config.yaml
num_attention_heads: 6
init_std_qkv: 0.018
warmup_steps: 104
schedule: "wsd"
dataset: "wikipedia_en"
Each number is 500 + 40 x the weight over its row's rms, rounded and kept within 0 to 999. Layers, rows and columns count from 0. Numbers have three digits each. The size before them is the row's rms in percent of the matrix's.

# layer 3 MLP gate, 768x192, rms 0.259, rows 140-158, columns 96-143
099:476443506468494488479481481506526429505506592502438544476544505518508476480494536501487507506479523544485490462534481531562503480508490517511497
103:530442496543505531553522581483492459520539487434629549549517540532508584517488529455540475507503595516503480548525567576530524455420501545470502
096:517522527489454540472487521562501505471467443450465507559506494536487534462493476511507491465456487383499480478502525504566539464484565531500527
102:550500545467465519500509478476490562474577526483527553546499488457502463465411533501556457437508501537489532457439508492521530574559483476463485
112:525525568583499459490505537482459521520544568463583559505522477464510521454530421485483504491413564508501475489563540550514423446468522520528522
098:496416496553574483492476441520509535518423496464517518518513531524473548479491491538458514497523444493549502501497476540515549501524422498496464
099:471482591454536452486482472477503509532479480492469463443537527401546513434485536478493497528582500577461510484452542527555488474428440512495422
096:475451510508518463498504478533501512560514513493521477532506444460396491504606500506523466452514498468493540545523505495473432501527526446375561
094:535455465478493437549497511482504485545551481502543445494515462488505487515449517496540428490474511491419521509439466577499489398455476532505519
099:445509531440503511481528528483502538476542458430483503520599548500477516514475573528455538516577431429469517473535497463471494421588483463475567
095:546491481550496434479437552510490471494459465486547537458524514493500561504484526465491527475514435490438504443461498513501494454479492532505558
097:468579494514520602492518467548508511458507513463497426526590445482484480517545475447520478575513456545478442508483516523504421493495519544474492
094:559491444463511524413462500523464527500581513478524483503457528543502498489562499533411599546457535514576505488459540459500578506455505541507547
099:459452541501579476458511484553504451531440467492471503485526542566506501456512563465489463504463473492440479540490492509552521447468498515508378
098:497520440467517468524500488488463471489461460422473515395506507537473509526552492511529489514478534531463527488561506441497485475477508467525559
099:511538521497490498545473509457479523593474549491571485512596521461611533478478458554423437421465552575562507435483452409542501499482517526492464
102:479508491554448491489595560460421459506512466507486485499457473436485553489588550454524560431448495554499487543553488516506481541515511508487496
099:492446445548528416510522481553517489639509438509536559459527533480451510425460469537515480518486578510569481507502437465441531492521520490445503
100:473481501548503527532537424521478462468512546512541509382456466496477524502467500517493552506539532471533512482459423476457561434604533499463535
# layer 3 MLP up, 768x192, rms 0.276, rows 140-158, columns 96-143
100:515518414406519504501527490507503526431526538493391510509526452504474392487512458482499524494487470548484508455526458496556491470585556434523509
096:501491522460515499537472567444490554527483516442471482528462433463455598468507566495559493505516451472550505505483481540493445552502468535495542
103:458523493507513483515496431472597537521399461447466476479516402519570475449532437465531504473483499574467459496495498555544479515442512472538485
106:491494501503599505495492541506518522494400472496455469508512533512512467523554498485420527482547550485584482533462447512486471484497519454457436
112:522531558548470501490483490459449388545459518508503543477489478472443488438498481546573502501534536496471541455510531508565510585570506563532544
098:490501587514500465484508426519497550509424525514500523568527512449481522517466496510509516560506547481486562477525516477470460511489468478524496
094:498494426495542419441458469508530454450494582448507528573453517541386539461470517529451510483523521528481468439513533525496575557502484506498523
098:480558579497487554462565476472461502442427461453520443509409535486499516499474497545535536553520488529452513472532492480510463452546521539448463
093:485553498447452444520430520513437533490501567465561475495465501505516530493534484539486551505521558487475470486507490464512493500438458439499492
103:499519457524493508514495453460431520507527569473531426528500465488504469628475540479462471426468516464469496546532515514499551516535582472544493
096:492512534429500472583504479520512519526521575511514479577403553497429436497480497480526482464536490511516458577503451494539535486516493454472449
098:372448518570495511505519534518529462448496521462521520457479501504513486525473570509447503512515548521505457458539451458447484418586524455547579
096:487468432540495422519447557550455478486460510521554519526509504468461406487514514500461541523486522483511493531527518557541569541490517492493499
100:443533495457526534545536526531478450487520496438488528478544508506581506495496446500522453509555531586424491536588479494485517448488474508523490
097:551497475452527475499449485471524456473548470579568450434563522512564598501460444478513506434453534414506454473485528614488540552542466456558468
101:530503550450541525488560515483504455450469509495561479463513482430467505519517496551487503411482398479464463519452483467591513501531459531551556
101:479447598503490533452452530574461520526485511436459537552437487519431526571493521496484531514519475526495487559493453447410479562480474536483515
097:512549529459507495499512493420431527475487492538485543570480538509499455464475468477457425516490486529524553448544480480502556491516614563565513
096:422566513507503481493479516565459449552444533483456511500549538486475521527447578409464517485536525475499486441505523536477465503416475546496497
# layer 3 MLP down (transposed), 768x192, rms 0.259, rows 140-158, columns 96-143
095:467501511536541527494499480457532570472455477551437523506519506505496488504489482556465510458427471457457504514451505568498446468530548567475465
099:575580475459479542487492507498545513512457500517536491447538522487475505526549434456491482511517415494479494568556492527528508492505525416522527
101:451545497543518508549499467508509453510481535504537525528536516491532561482467480485461493532462512545468459427472545515501501442512531524476496
101:529568546454548453466463526519470500530547476503407485508502557487492496492544527476498538543514547498411459523461495463450469533561521491586483
114:468528485475555548457402532422461493409450466451524487443544506555501492448512463548501445443551525501520494530589541562470446434465517457461520
097:540462467469496502472487484516525456445497457521521546497472567493511536410471430532504492518518479543415461565495508517547551503506524515467503
094:529546485487478464448575474500588525496560475443556540495512539537537497553508487455557497481518536523488485518479519511432446440457557494463471
098:533469416520587485498502532548430487550548486557503447520445499521431471420474402444510520479513479501469477485542542505466464544433465476516530
092:505481474523508483439505473489473414489586454536467502431459458546471479511403530506503400492493485479488474528494483529559477532526546536519525
103:506557468531536459533481516532489517486533509501449510547485500471478485463464437486513572541499502478474500458492506468489497490576479456523521
088:467485467523557481533562538499534496479561502486570547567535489512522573490383525456485560457486483550560462483498431512493573545513471434561490
102:536521502442510519553478447462514477540482522418524556498501489445488506443536486505518445536530473443538503475431504433468490483556429512456500
099:467472477497504530527475518556521502472485517472475522482480509485494519484548558547494529441457524457499462543507513544447521477473514512429419
104:468499497487505482519478459483504493491525524479539474499497472476471492513520433484463508406511511499486543449530469556527544496525523514501566
095:454459492499455497482518362561501511556516514422528501469468472445464496494478526552600540430474493545515533503453500544511533464530523557513486
102:468512535574496453462603498469498501549500478509481540500558429525495466537518528480503539555448490490503506533509469466507520553461476519546476
101:486513596539473484561443546483457556549535550443462498499513516514531544466471484430480467508531481476565510444492515554498428469484493434500439
100:499400459507463491503503494513511549526559470536559523518483521478470408444477528415457516504535506495455499562514516449493478497433433487450509
099:536480538583486490486526508523500464517515560485471571451486459478408546514511534455506508570498490490489513475547477493584524483443501487431555